Part of a small language model's weights.
Size: 8 layers, width 192, 12 heads of 32 (4 for keys and values), MLP 768 SwiGLU, 8.26M parameters.
Architecture: LayerNorm before each block, rotary positions, no biases in attention or MLP, untied embeddings.
Each number is 500 + 50 x the weight over the matrix's rms, rounded and kept within 0 to 999. Layers, rows and columns count from 0. Numbers have three digits each.

# layer 5 attention query, 384x192, rms 0.205, rows 302-319,333-351,365-383, columns 144-191
484454477449556487450548557468473533556559499575545485518526509545465467412538499426557538503466531495512464564391407459547516506460432558503568
511507525506471484493482464557484511554558493523411552506553447513494554458446552456490514539490450561554578434496461444574581474470463447523520
556557508448494471473423491463507510507517490511558461472525485566501501486498541542511471507560547522436585493526513441503545498512501544416502
470488481562491588483421524493578498530427469503439435515484505405493527474467475545568504441487540478487572458490503493547462500472468536492557
503463532470488435453509443540440499513526549442551512545512482541547464538546445559372521425458503450512427621540553443514486588427388471584495
483594481472533495476496503526427445559505500517462537414525497516474556443567494503530515454547482481440445548491514514455508417553554474498468
462457431642451528450491349433520554342557552521511448593409528497638509515503505588397471402405534516564554510452503414485513530491404478519512
538446459599481487569467442465562488431506521522541382522393466575506533616612513567465535623487526402520501545544549483389583548429444586417531
574488520526447507454437480536426528406495438495592413575447539557548524565527594508462610502573485583590596415483490522405529517488497438442588
487460542464541528443476509563489474405545544416533366508499338592413542540567452533466588534493489488583621537523431499405516532442393536536467
574499514536557581574514496510596513533498377546501516444505418417401588505486502520470520502564392482449403505494564477454451453437517560386464
556522578553556479392538511514357537564422486624482548515500534490401550488430387443499511489455566446514493492457507528467533577536565482495585
516452489511422486482407527419390505470596449526536493576488505449541524537481546518583636554513468509504587537498479437430414489473517504532569
493417515575506600609478541472432438530603549529463561513545478511448470535546619485583548564610573512629572536564426512508555502505536397450467
541534479418440460590483539416506528510428576468472441483536407528523463504650553490551456493472526462513485452511545475541541479540475460516470
523446511557398503542461494561432456463495526445573539494511554387440413468505521437475381451480487499551584492473538467508502529473392527501490
488507488516520527492492522579504483488525380540524556452534524449463500475422446478470422505449524458486451522454491549555506468427547474573529
536501558414477535467540570437497481478636582460557619475482498491477412546507392618592474474427487461505526467434499462512523440582434575584417
501500610477578583470545503429535454556508455420382504467638559451474542545582509534652643589515503528520529495640567497417468544513543483460537
506574508534510538559383482444488469334478514503482552412604384521527480463477511444500495524556404555512542510532468464636499432495440499492490
396544592455503497449470408520478523566516467474513590599568394449510568510384464461374542441411634378584555481462463403526473515493500406517557
452547517501487451435500470416475515529528473544460505585525471501514500511421511476498488371559489481526506533511469533505458562462475467476480
533448478536547426433446473533490506436513491521507467494440559557524494605504533484582500571423504472360497553477525514560520506460540522540452
416582498452520435421462529499375466543573535500508560599470487505558551481413410556439467359510514483439492526394513525570398522450397497499505
489508407501463436490501545474423438586454480473509521495586483438494442414433418508464467445527570529511476534535524430536487591547457467444525
488494576522527462480445493426454607484462504559473478499390570434489445548453494538481584416433405521508466487492520555521479443509502462557528
462457502518472567501476473414609510433441487448521465466449526547487457485543510599427546576566474499431658460540476495469527585460455513409522
491495468586576483510564464579596559450624455446611480547562396433431563519554434440415583544485413406453509547364566646479597477478451493583511
463472558497578516503350547474562504432516531467452472490518474452471496526489531492416578540562484448528643508487552401446501488483492545444536
631498504537452444507455548383470515421492528567440522440558423516412656561531420456563511562490475505584559545485505424439400500549572533476519
540433557564468492483680511474456490550418448564434610525511512561456495443630552434562583479480565546433510473390511495509484435705682495507590
553477396531515421534489492452653467479467517377503480499498582511479486476369503500458508613466500481464453527592496669387585440516530354509490
480410624619535619532544609453531429527495429603391543542549555500478571527637451518526463500632555521549477512547518508505497438451551434447569
590539522509561418579561439393443509432505492483499548483428524515524429550495528504454551510212633453522461529457520381547637495593429434499489
557545421567457594428504491556461467551488529494542577594511434553375404528572469558482493438419477611558433387363521518385484486634536540597481
506523625389461430645533439567455416409543466491493631542460481285612513504554444408531411410541536555579387510490528545514578503465434507439500
488559543500523454490610626512593571562498530513539533459499464457460481480487500512479473451344516445496549430558496439551491461426514523546403
441435520428474464574499492484512508542442519428399470551551468506471408587590557463598591500540364580589425390469550514557526427463617481482487
626444535572501514607504522466492368385401526564511478461588547445519495480601519432511434454454418526545423515486472443456424533585492571471540
559586423518576474496574449488494496521560461616560499531472466528489575495473639478475460409468568573481503443491427529451447558467516350597609
526551518508535414495480550420479450549467446534490526537513504472555465479487463504438495432509550538517490506502500544455519446524521589436503
475546502537568468493430516523564483477582559413508419534490481453428534458511517441507475483496479517529564451394532483483505502473458452504645
524465460474489527592487489566489498484473542511508506577456465490467452543495460550465443445516501559487502495556509552517502499525463421467536
467554459493503513541509589483508464496506485513471434513533455489464519463501544467409487492496591451467524507550468475509576542484521499408498
509484460454466471539520547475519521464494453447510451483477518475546525480529488459542495453495469508430490450490470429478492484512474479482521
460422457453572438533544460573545496461439476516515497614541563604481450546456423576407476458532605456487429508493545519497517562496599456467495
547530524481510481522450522563481444546593475479590489534587513467544563538469409476492466506549437558481473505349505441493509500467456592586520
491450405479506493515459574521556453471473567460449626574571504477511501418476465576485504551464511476509482476542516603481448543501562499476482
557475496431537512625462552531528473472457395542535511477469448513484494544542486551518445521592471530494545495554588464425497546481467533442491
542497521421499533443515467600441605495501533470437566487453540607471458392441527547515503577394504410471405510586575540460414458595547577481526
437534469523512497486487386411564411564540462414500561522529590499504544504440525494464642560477465454545498534531483435538490465563411369533499
513549556555511549484507520515448437429547580489482527546547505506504521507467548498547512379484405478541451444591351406528457493539569487520526
530555533531488489493553512567458605498529505513555417563525463413473437540572509485453463542412440550514539494467514490487529492473457464561543
472611652495536497523569598532426407385410562531543531630561488465487514457555466494517441468426510492603419523483487648363520452529473556528541
480463570468569517472487500558555420449499465514523561403525506503539418538529498455462462425363486542435475555428507461535600514596442570530429
601407556550501530536479576449482505418479570414532585408514518374540475492507575595577523447420572458414550489389544492458446511490492473489475
# layer 5 attention key, 128x192, rms 0.191, rows 109-127, columns 144-191
517564587353561366449529539521468447491527533435384531625490536530481611571621365555430545413531545448481569472428548536541487420473600477418538
472458474662609589533469495569442432418520497501534474466470441517583558503564495470429535535605600543559500581529457518506611491443524408372641
448549436503482561495421477505534534539483469504549392482621492535444501382491585434395462386570418598485468533469596568640570504455456567554600
580440521505505515500512480501498546462481501562495530495476599476481444448471477553522511510512512457411454447482484551485514506472475470573462
509526485473544512493564546484566536532520484503557512458505510536507523478503464485387462514515500557477499467542515521492516472558513528473522
525559479440549479512566427550452464517450410499474550445475562540508520555514501515505528537447508471443469427512471437509597559606587416542567
515416442511445441563465502497522547469460484511497437558540470547501585517524492494462536452504459472583508491490503490519564484550596575446479
543531538523452509509525527538396428518486460528506504529476453486486527602486539542506465596508565568466534474495502535503530538559538442449563
533586410439582519497513507546331426464538437403433521594530488457529552577467474553464427502476497476493440447454557525466467569514604523516493
435552448479478444491460557510586486532503479485473443494491516427457587430566419510501463485466554541429542603530544571452470555428537483519520
487500548296622508447491492552386478480465569454456552514537522475354541490496561609541492501421547529524486489485541484535416537479551485487369
435473569482566587522417479505615654504492520442578495559512410432467497475455554477395478472531397592519526419557529424426513384524581513526477
436454537571578504449456511467512529504487508423443479544448551489531414524557596498563559597402562448560520534419453517476563455507558538324481
420503459440491518558487509531686476470367496476369582559557544493487537574399498583503644471453578435455490551462547419462578556435382387460537
562456513545387518458443665475451465490451502565510469480560519623481518567390474597500399491519468610568480502537464589599384498409456351467511
575637557513422537480603481537449504575602463562538495478499491409561554447550468426442445494351525415455535495455490491363519586542414561546515
596524487553450586473481466444540485473648605486596478605458485627555525563462527453478408462438562474565464492461517546372508431555470485503470
571513492482486524459448507465523584360540493535561553512540513460615437488430509468561421450506443476620546460477465613515600529582370495359520
658514649554543526550426528441410496501565488511489454479549556475406480451500581595574431457392516558443434460542433303473383537546522392498474
# layer 5 attention value, 128x192, rms 0.239, rows 96-127, columns 144-191
507543498437470530496401504432465506530514507516497491420439482531461422508500496497492539533523522560515510515491564531503493554472528523519511
603574468521534544527488490468590542585527391526573499508433435461470504465556524537522524530508484507516489416509467519485406422444479499459538
518444421548468484445438504413519472509477488518510493535446537516484455481498506477477554523394492507533574481547532493515425483459567491590527
506429540439468479480537537484570505468503453438497530503521489461440480459482513523501524502567504523577545543593429569430494481593564442458442
571565424512530504622527477437561531433544418465478552499522522465524488502561590525535588483483560511515563527585492496477459497485454504520487
547541510561541565579472552544494487546509487541544491449525510530428491504560525516383466539473560508487539543557589608473539519449396477472533
539476469526483527463503513560547487550502524552451470496499477555502543464507447505593548471465397512461479480546544433589520420479454641414498
487582556579521561449521475477460444452515538518441617488440505584430447486493440471532530496487409519482537520487568580524508439591463584575492
500531497525515463460536486622423433517494444515447420437497498443509606573500523531548480478504537567452453513522560473533459508458496529528398
504494454434465498465569547510540519474494568491529530566468645533505625478493440477541396492517494464490509512495483443497442432448447560466523
467518533518576568437500439509411496519477495495437522494612530497496472550511495539480498370493461503575478598608551514583467472619541527536492
473529476524407463477517469512401533519521430630480479458586524477501531484620507458545488556555539452429520456434491538529592491526512510557500
464499480496553502484477481498567568530518496476471528487575442602505466537435498442532485564440537557583492550494527488500568507585462461532493
466532553548497432510459435570510489494574482479457535583463474531525512546448468462518473573530507555526532498490518527567453519450515536478505
480463558441469489538541481472580601559485513483466542506589608498528468416500498479496497432573514509531507563471585502475502484505470516528523
495479501461454466539473482480451550432516579522424442513513502535518531485539496547530493571434542498510447415477533395523503503554421478513507
547497517488439480452476529473501497488535491466537513431556552521370543471530473508541455428486485487473490575422519488442535537594480471503501
517515502486522463487449444516578518489441444500488425433496510519538486477421504413511525369515553515442416510528566473587476507541449579464502
504478476378488591504502513572547497477489524534489531486462507488467543531572494467531472502395463501506512545533586574559584484548462435546494
507453436432411503547458480405445561511544527553507485470430481450533490494552411549447543638584558574490544463557557485540438498496517537452474
514471517512616517541432454464434496412487515510460507508449447420466430520526524457452525517440493482475545454465481511459481471551501494404512
496511479523499533488557512478506553557544548625424508549512474512530523396466481490521451477490466593514508469495549477530507517538496546489513
574405478444484460567451413559432511493481518471507450510487524570464447433512453560444502503511482476454495509453488470511489454493495555506478
503450555496517428469514501438446586553514536427533546552500431456545570473490516570450533471511595473437517499435496522543544533423488517507471
562495474560524563470552543563532532554564410522487519457547626559554567511520429528556452420626600497526434507504579546528425529488464540489514
517423564457521527444448521458470470537457530459489542469559537519497407505469557520497594437526408528506451509482527468553495486538552395471465
509463473468529465620463528527579536476499481519492600435444506520497574519440421465580487531463476461465513532447569501487492554533550569454402
446525570496497604516455459563429477513470428528473456552497511532410474417454563456542494557480455523518458478424503501393507525454523459483481
558544465449496429406501488490544490504542463462519489479528475455540486538395517476465421453588401540393482517516490534464468479522565493556509
568406542506409499475472502553466573538533419528461466425494465545513575495462420545444500559441549539464401480517490486569435502516505529574537
484549534500497568483520406450524536490512434574506521508532448534515597500509434455577517554473456473570413531467429481442507532489434413447536
556460486555442552492476527502521545465466521519466474502473501497527519487525409516546556458563540511553492472489586472511490442464499537465468
# layer 5 attention output (transposed), 384x192, rms 0.232, rows 288-383, columns 144-191
460493439473508583492473472454454493578450454521496442470489419451398509499516574521508561504544518606457432547602525556478572511559494470441491
501503468496520664496534515441564562611478517494488578569604447434406563578575465633534531593564468522446591485398401495476586444477624608507484
503398471535477586469514457432491486512441471528465502482521505479491406507519533499613532565532490517549477497502519487423476489560394452483510
614420546478526500515531445518509471471491534532440476483482545491512509456526546512462572434510472513424489497477471523471461518481535444442498
422555522508516528559536495572411480504505523458492601496570386519451421587505570490551483461531566518528483447578478455414467400551560441492518
432571500507555478528393501514534476524466501474496561475503432506490580515474439482496491511503516476479521518570510510480483568486506553511472
495463481564557546463564495524588531459574558535526518484564524573406563451545441537496472548480499488542524520471417538562570533576526558562511
551589398586585575579453490500450538527450374518515606527560439451461543456514458545444426533446444358478509442431574529518518455471551460576463
479562474451488494413539508604514473472408535512496532454494630522560560571477546479448490534450609483445492487510526565392455448514576450509469
424579512534558466330571462489555551537460391503559408505530575535543448416551488541445537512504472546534486460439459429506502461482574609379556
550440537488479508489475494573463530505408504459525550543494470575571472615538520473543377534462574507605470500515518535560430508562515523479466
494528480521468462422560516510497570488574483546522470566609506546486567413519505500436492529566446478496444471496519545524504487466431596526528
418512504494540454432558518523502558512504518510497521473449484626514477459480431500470491443515488482612488412624436494517529462555467521430558
417505438561562483405603544477555476495518483497519452527502531563525543495610557573538510531470500549556489462486574483448585483473426556442441
548570565400484480487491513491525608598478493500485542431471615516502504524496491548467475453434504518509490435495484517490481517582465522569471
584535509419584482498474462448500493506488500503557508452473539559595482462549573543569482525566500524508488454598434543459526492503429496420519
513509401574470444595542467492524445440556497473498487521428479606496518454540454524480581473495507396486587513422507532466606419493501544476503
519529552636471512443495496417587534492495527537523425484528538511474509524402488504534504473433492421510442528481562523511478472568421509414535
466534480490523493384584483534464557519511506475474393552496537510434545514542464492524507441428486506515497422486464514502511518471461503466484
468541606432472447472488449487467429515503550506498507528458484537558422541437582527529483603538535523481594508538561427542490482526452606510565
477408578506488525556434444479572432522416475433539480519546463464434453483561483484473491457498470498457544505453590472465449520507492426519447
488512497479529454458520510581428576520565473529478515490468441520508548459554475524497508460509522515481591412516503573493516383452492581440529
588573503492564487425489439479542493440529447631492416510510527590606562468503449410451434396457479532437474475482467579492434385546393590513432
532491540488533481464532497506533479502489499478570479441430479500484470416445453421415492449446529470480437477468464517510455526628521459534474
500539532550489423514501484517512501495532489441582459478486519551552504478501475454518440501472536508559457517446555514523449466558454492496445
516404553533478489509493500491577524525446465495543507551460518492553444506528528510560490462439428571450372512432534465450535458561448502487473
428620516499574555388511441543556494516430559541429402463606522574499501472483510398517466480501503544516573528539475490576538432578445573489502
400432492553414517515434527426486529568453471508515568512498460436451387614440448515445570477495421528411427502499464458538555497508548378533488
481473456513544583450396419525517485482557534470523551488598411464473554456470420488480433529500555446618471426490513466480540516531445427500485
480509487477504426460454480494530544538499407522544542501515604544490582558457497505506524410457430504537423507538490565536456510529591450523505
493455495502482502502415586501493595549412398522475465522508476545497516437479473559459454454523448514549432502466493498519542528528488394459484
514403576569560477588474493460499462505622495471533550429629486429474509514559494493581567551525458476532576495456439515419544401500554524499550
589402658534414438473560554573512530380473485472471449535505508514551476519473573467542430442458540479457410475507530468459370468518526494472446
520510520501474396528455431552581502555531554599510493529550484550552477530474533534558419457533477484566483489559554411500456511502346496518520
457505612505509512518587578533429490578473439500546445548479531496563433389584461549401431461396534411499507505475424426484558406577507556405480
428511470390530500316565537500410535568492475610589466625436527595601448569517486476499426571420455504508401508448495590507415508594441609463516
454493498518498476516558586441544504542479509492496498447544496470591554485476547566607422575527470501574522515445555499511518533523567520427477
498348579445439481578588590644521487560453546483530469604485516448585366365582449403474490355505473410602461472480504474578557488460585573545553
517418539553547608548485489508517515487494429513465469549497362470374546532398429501504568464544441526423547534482504490576481570463519512557571
551504466519538516486525536499454442503533458358560466556481481463500560519485495472518495453675528607361496458580457423483559467615554515293645
481419567500528571587406510494546490388458477466528550465500474473473461437557486543426565453483477517560486456438496546544565503523505507521483
516535495618467476459498479426524474532539533516503610558488488466507530570535503464504618475434462451531459490486579491541514458432459514571488
484456539477499565467553443491518505512489628434462545464494468516440432364526512494481480473535463567446494497603514500506551450564509514485534
423497488481608539535548501524511588544385436393388564482548498537489456478479521614567522517500500497528513481509535527431502566586617392499436
550508447435409537566504460516486575526349489491538458595531508542567527582488493472478391501531506457506461597448447522557554492572501390549434
607471473566390514488453495580467529491514525529444555368459473563487431335481497551385495420481552404436468519499390501522513485568416504443605
563460556497478483522494467540508428437531507557539492525490469567562516574603582457501541430525462459428558528516474526409416496515496566518525
479551483648538524541534534421462518550568551428567538429606528465358495558475486554445542601506475433479704450410505503569577537571654384456535
517508542424567400408440381487545480418528541481554533507512618508488487538533507361485388577603495604504414506606516570589481575456469481561488
535407446397550570483413429437402458512455545531530548498364457470504465540532504420504548485573391564438544513504459497522526575456494405639541
560461474580481487485537481503653510464465532451452562529474595463513480395438569425415453496513550455403538468492550466530412514428525460511481
513499524536483418539617444707537491475478418459480505475540502578506555396438490548532459397485619469442481480500361455522527570609552502462551
449627390473494531529570468548487517466489554504477408402467486513594570528413496574554517461474574583597431474503394494445510512520509421452402
453524359520501470594400518549485561399497399437507490522546536505497449475613489473465526552546493556519419530487452519440576498511552490444449
470597476494510534474615505494523516547527480477467438467368487390569570568442512538553467550465452515527466558515518453482536528509482487500501
515548518367507436547491551619480350512504538464485402485423549565592530481512527562419462496522538473585501492548524558482420540466427511539446
510449621504442560543440525569503646522439421557488420547573396434393508370471459581441504401592446502498484478520452458575524464479477572577502
503525413381594427406478479483469495531544450524532482459494419486467550587494418426419551667519474465499479606487448508511600443548500516546510
474488551506478485482556544383431516488569501517454583598399437504626498553471521502502475517370574614438486561527517601467422487410502448531485
503482528506503451529553476489534466404476368493514550500508523468456471472385452522434534459465536457420569435465477541564459428522546467522528
534455487515386439496450471457479516515454500532464457521535501615483424487511625546585426480480474406578543528648493497482508569462516505635508
575576359425530594557482584480458492433336465460445529507429546572549474424494443601519482460506593493582535549507479486403521577530570586443496
514436630614520511529497424586567577574548505547488588503495416457517540592514485536531532423459501568573559490547570511521421581371546496491518
468447566569530596591516535464493512505372384524535477467533439563484432512477531445531535466500522495499540473538481506474475474512574441386534
485559518500516469447492504534510688490552399529574526542517525548556570451493489454483481449426421488445520472408496485501471476408498479496487
446450496493484491478457458537478531369456547438464474463408540445541497414486500386400505460424516520480503563502494590459568513511535504470577
506546516518530459479521471489391440523514501523486471487504445537572522580548479531465479427554557469425492493503484526483501541476479461493514
477561424596551464533514489528490556500573476515490528402534478513425483501487490505396459520488457502530527463460535454612585541501539492540540
481377488431492518480433519573455500438445536462462507468483562649463473545527529459524490585418489392454508464458509539491472518562552487468492
521496448506503512437520493494427505450498460462463468474503487553515566532454606525578517564528476609521493528507480546459514452559537421509507
425532479408450390529451518453447360449444553463490549547473605509616450517558509504440550527560579508488534496464518584484470565521503381476520
373378504489388385473536495424482604556512548500452463447422526512483470485464591507582506515479651467578486502533411446483489513501470396420522
462494426497514478478510449447503589546527547502481507633477443533533398377553539507537452484532432499520453462415505488579540531451486472445454
508466554487511532537543403520499447544555550601503523405485413499477495526431518476464519529454586533406512517434506546419529591491540469567514
456494514457453468555479551495501440511586466604547478449496516490517515510458471573518606554513530452516532458467461451494481540431420485532505
466401520510456542497498462480531445455425564515475411553329485554447459467478504510485510413473531536539500527577442489570465484440495510528553
477610505489536456444468468564497401482636473500506425530475523393421544409480556549461492509522497495456507490545522456509438482440518523536498
593379599435445522538595524454518492551459544476507519505527529398440561532506532476532520520417430567552472492484496490518406485481587518507437
459421418522473550487514513498493349505472488493521508444484416482569488592491509473458445608496485510432491470569458450538529540460476473480512
500544525480512509409515429504552548494485429476474517456484475583563485526467438479449426511500475501504511570453486520493442488489473586582526
434486448532502519450569570533518463487427424539472423503534511458462495519441515458424576501475440497562477469571540490497464545516510451495546
454588511437477517515484556538479465576448531486490538561536513495569554532610563570490538541386554457489608447414513488457547508570541557473493
454603476532527367488390494499467512497493485536524487542554468541528521514515480448500554553616420460540495604547480514549549505535593613504537
517569531601600532533404437404576581507503487499499473542536526536453555507535525417484515428547444527492465480453543501458597476481492534501474
448487462477488517406549577551462482476440456499518605491575465545488525472500434406482506499500448483519538527504442519515562507429463521525544
597487484472391478497422506527417527494478546490541490481407566457550364511487418526530509441513498468457501507548477522549488554567409417564466
480569529468508496464516584405480510528393481467504537436524451464439535505534465549517585526569509494593531441562558407558516442442522512456558
437568345563475509594507421465595467405507575533432553584482536538551455521495459401571487521493503539487498494525487462453619492508538543522538
500505462476489534469517461491535562589444513483514492452428496457434435507534535468453456526405520494439497571593408492472475427574469459453480
505508471560463433538531488511627477443506490494484479481481492517534592534496454459547513468500600514529459471488467553490468533483574421566529
496517434525537497495516513459526451496490493479508439516421552423426466434555551561575444443528431427509494534546461464532515549430452492475516
542542490544503455538445509490500500491534502461541416456537483536522519522563518503501477528466488541556443478568592536491455468540469510434453
492528500542500513597555476466487528546431521503425532595387637544467484471599516548486503462498618541514510415388544496555446512478441581375448
503424519539537494517505461514452511496429556501511493572509463467492395492537534501476440524538542488407534494481582518479527513467411463521469
514560430485451572452518552488442482511620535535597446467505522464552459571482572475507540555492526479316510492532491447549463445580447518585572
466568486577459549459541534585572459404559592561421510495508492448468531462523591491510475488528473505542446511525472558527461630466490472532534
# layer 5 MLP gate, 768x192, rms 0.24, rows 0-26, columns 144-191
492481534425465487501406509454508497462559501535477514499428432548524571432479514533496546536503575490458423489458477463400492560513533520418470
553523507534539432565518508453430509608477454585472422514547529458578555501456526571490431441456508456439484535423536473420473521435490458422467
574473549494419492440548496491526424492427478525470431546519467506540517483563473483488531488535503515508640478471576487398575576544398478535424
469510498536487494507503486538500572554475552410509515437538483455503532462544535487542492510511501509429519472404502454433479558546483467497488
440512467490515498528483475444542511433445453533553527517521539425569442489497455397459494562519582529526502475448520473454544450500438486499410
639615505543504488505590530550481476465511410464522439404551380420557522568454624449537425480393606466515555524427460584575485509462473501519509
542565544501486513495508472470453562452474516532575408483436465483553533503359468545489546452564499478473540448479517513493505376506589467539422
440565540482447472463537465487489531465501475429546470492564492517487553506491532542576527486519544497558492466525472545470565547511545467455498
479456602459334621619455453542398388469509532478542639408583433495449289591476499468521526510478530485556557534416452572482383543462487391526512
510459510488486493500538558488446505501526544515530580428514503442481598552469503602493489487553432473531468465623478419507528563443590481560458
484536458487482493435543421487460532491467530480493462464540504504459531507568557619492588566485493559476463485521555536508480494498494558495462
537468504448556554567565435548484451572477517528583537424466441507477525500441511522523570481530483513575532547517496508487434473574456515480513
432529467453532594496613462556517483479528480395612551521493590573447550461530480443515469519501567567504569463453421439471443413446505419560590
425448446592445480523512498495511537561433553468585601524536525489566546550536487480466472517548492461601474549469513467465478510538571496517556
425482423523519553418436491581421487464519550469432392528461479478536534494583474555479426516486480490510535510622508492411474440498483427600455
411512425376403566442418447504369454610533478471455562541505492526461419506598556463440450492447569459445484481487606555402475566505465586466423
544488523556417596393513557459595506487452513482478484419468537472487417437552438437486573440504498566472557483511516594482558514533483469557561
546392483453458489453546520486498517586522482480439503587474441600553445475490469524421498535457418548418451411564487517458458615502490467508483
495545502511500610445598547571513529466422504647496607503536394555528497593439471528473537446459497503497545492444447576433577441508512444554533
449525481367472518534551424554466511565560492535525574548496506409482464468524489496507407483504551478613576486451494502471621534599513516495420
503480539469459461514569515568485433454603546466437440448526454405478409500477552472549466467515446380554503541468531454545558443555490424499420
415507534505549616464426452454515416581557475458435505539454517513544491477441637481570552532436510532429499517616501510469410626567408396529542
499474607458452507490493506528514484386516569528543506453421506491504554571555519591469581525469476463455534601517532518540494489482415517562524
433476504534488565560536529522459528491418442499527584444521489512512545472558505477419554464513465530524511555467529500538571473407470497489494
515505500499537454528423567478419423483447358453490500459555534505458456492567512433473465440534456453457564590481585490473447553544562494612590
449537449482461500505470486499489374432581560360524514551517506525418562505463542483547498495462481504468548493508548541533466479484486507517529
479495512456471470547443436387461478527555611520404474464417550410532482489478479447459476490526511459462516447490517445386455443527478497548475
# layer 5 MLP up, 768x192, rms 0.248, rows 0-25, columns 144-191
520515490511487476491555493497371446606518578530474442512509600492470534512485522446442547587439595456452477501483493551428499537555479527468536
489474481569523422578457545469503496510480512516475470338521463511567538504484470461459508521495507489473413488503505453439514504425527501493474
495513514462411558520563399445503514400515497483409435623493479519506440505477497517525477468494588566538523468497567460526579444397537514433451
523473507560482476502446417485597458494463445402562527558495568561516565570481468525450556450517497569583448525544530555537475403468470477490555
474539496515485451477504581581423422493531476445460515556441544546532496619419528532503516564505565473446478462499501526575471479517459487474504
479506469472535594380566530511547568503532563511472528514463545363511474507431378578384587399497485463589551579429458540464489468506451626382595
483449443505491445475469416536522428584559483411409492477470545574597444465537597472499446505437484411521428598465480465624518583469493542467478
453504517518503479500504557432527499506450539511543445398476484470472531499547464501535595501530517475496481560463506551568504431492512488574466
483478502504374624600522562456507448430428459576626602509470460518460514456486385503529558569458508470559453557442462596469533531445516473470597
567499468517492534529567404580558449553571524409512585562430507485490511498464419471400497537524539567546474454514621383418451531500592483530495
530454442552537506483512464493602586496550490513540491536505487498442533492470422560502528557451486535478505475551555612549534514412478495495509
423521488522610540575535459518494433560484516520515560471473475501517578442507576515464550504566444562508530520527487468553487453547490571526559
388507498491502528469661520454497546509602464381548446425450497470561597467465509470547481519531513644540561435443522472492432506458564487506500
516457424526539547635539491433516500453516494429548541569492563418481522435536453441473511410546553488573501591508460480498577565484480461516380
456588598517501525588498552404529545604504518497519565498541526587514466492422460473603466480626529532542414501512513481586540621454492523513520
546456559600611531511585489422475570501520638507493587475497525495518483509572363436508498496505516483451570484471424422547500489544529570521581
451458506566532569504539517440599635490573475470494547577504380504575486500496473479570501523524513562441529470564569460473518523467514522487431
471418501470426482514457535461525578501513472460526530581533427459514545553486483562508485428499512522443485454552469526454456606507531586494676
435515425522516561490507433484480418525469426492648469445514492522551423429542554465609563425497398516436555506406504483506383481419552496540564
452484478505448489599483553603497515544542522495489420444482528524544505488490485516421519444607452454467477502481394485504473449468597527480442
449527520547559545482467533498480534391498497476507473469489465494426540460475546557537500536585496512544488505488458510531494538581497536417506
407508491473515522449391537505432481525566490529445553593522474549503490448454636460456468531419466522470417489592507497525523489553512420490423
523586491570486491475520410485537499484569463527492554532523514568554473430420529512495402486536530573479506494505534513460530535498461484570549
451547447551500502502445575422515480504381492449586546477471492554497546509524415543489533389483465521528462529483535450448465475573534405489515
531436460522398461488459427459474516546461476405555508453495444499498508473525456502464503555455481491557455476583569533437461458386477533503383
514588455475429524453444492488470496614538505538451562490524552539490367501490503508500526427540495463506510427542437569520418519451494364595519
# layer 5 MLP down (transposed), 768x192, rms 0.239, rows 0-25, columns 144-191
365572538422437477483593430493500532479509435490509442521579484428465535584495531455441509615525581600477631440505413556535518510458484502505584
515505512537484455492434644552575495487458541467450492559475550511498520535619427557512492492426426538521578532489536485481559497466506515447439
438435465535534558502560476409473491420543499374484475537527469434511504397611529604511591496431425469538468521465576521561517492483394543557414
572523488507486500489462498535412503551534543440477475491526536435483503493533501473482594460453542460509513431567522457490485510488532549419460
499519500452488533537452441460464461503514512559472505492523507498538501416410486484496482510506506533572500505519465432484502497450505525457434
515541577509451551415527668455508531556518450540572525453499564500480600453523455541527468532548333498492482529468507499633489603420432474479569
518517530537490499446528436455528549450502384547434531405549488520519540552456580493468523481427504541495444480486449422504539602392547460431523
494514495503464556582556527517514589556449491492521450501504473533434550544431596464501531511468620480491468527474439472418504543485593468501535
540501528533503539536565483593509455471495537510491517438517495420508489570505544595431511559472557463495425596578453464528525494475440433633471
518528473485453432535494515518528407659587484440589574604571585507528517454514459464488573577442492478627435466580501502523552486639589481473513
483475494482481509493484398565522537567480527533493536512514457526412519451511547495501604542361508512464439497441523537495576513516577498508445
428527515557559467497465578478494463540480550466484500505544464486454489455516498451602515570572412555424483459522533579570540409535429534512533
462505504527479534471458504525473472420396531462534495471519445541445453541517546664521472404459469449510550511530489482510449583473457512528386
471519502419505491439482463510433536501508469512520456500492510584508468514478517490464492499460524489491453444516477500456499513533475504490541
497500533535480436461415545423472493501485532539473528544525569541541459499534416378458553567502514437531595507547520498428463554459464520521507
356580451435360497550491442569404457600556385490546444490513497525455534616430670476501471520417558480493523470502582636447454554466533484460475
597519497502505474501454450530519470445511506388418521550541421411480516525475516486544498509411517476509446515507538504434532510575579514489480
506481387482578493618464569358565513541454454393485415523497522497503472526557485422443537537472612503541422508539555494453568560534497579550473
460450538422474548404471493488489505515484423457524521362379444596441515548541486549441565359392536436473591402511553440440458572446451462538545
428476441490578550425625584548415539577498512542533513448474456516560558555547486423483473539382562460491428488588354458496481506478476506432450
585517460527478554461509521445468423546486455463473562457467526461502563395469466448527587557424501476441508531491542517482490466443570449476537
454697449547525532532345625499541551450553389414524551451490520497427519491572495432558540499445568491533545479473449446523500543525599618474463
403498441517537438485470509645564536511485492479540491520515605525543454575573464476401511516464559454431494479569471535478531610529450476555491
539450499489513473491482580538465468460454478562527488500491508522463543467498483492517434548520407493484484521457461542497457568475551448502522
518472457451438556508650477494525481438511507469436542497560558548489417420472511446464574576534458487517392409515591501527520484480525609513495
485493489608462511407532498454562538528549475499459453571588418559457542403541506418435511560433511487514559562471596486385455467454498428502524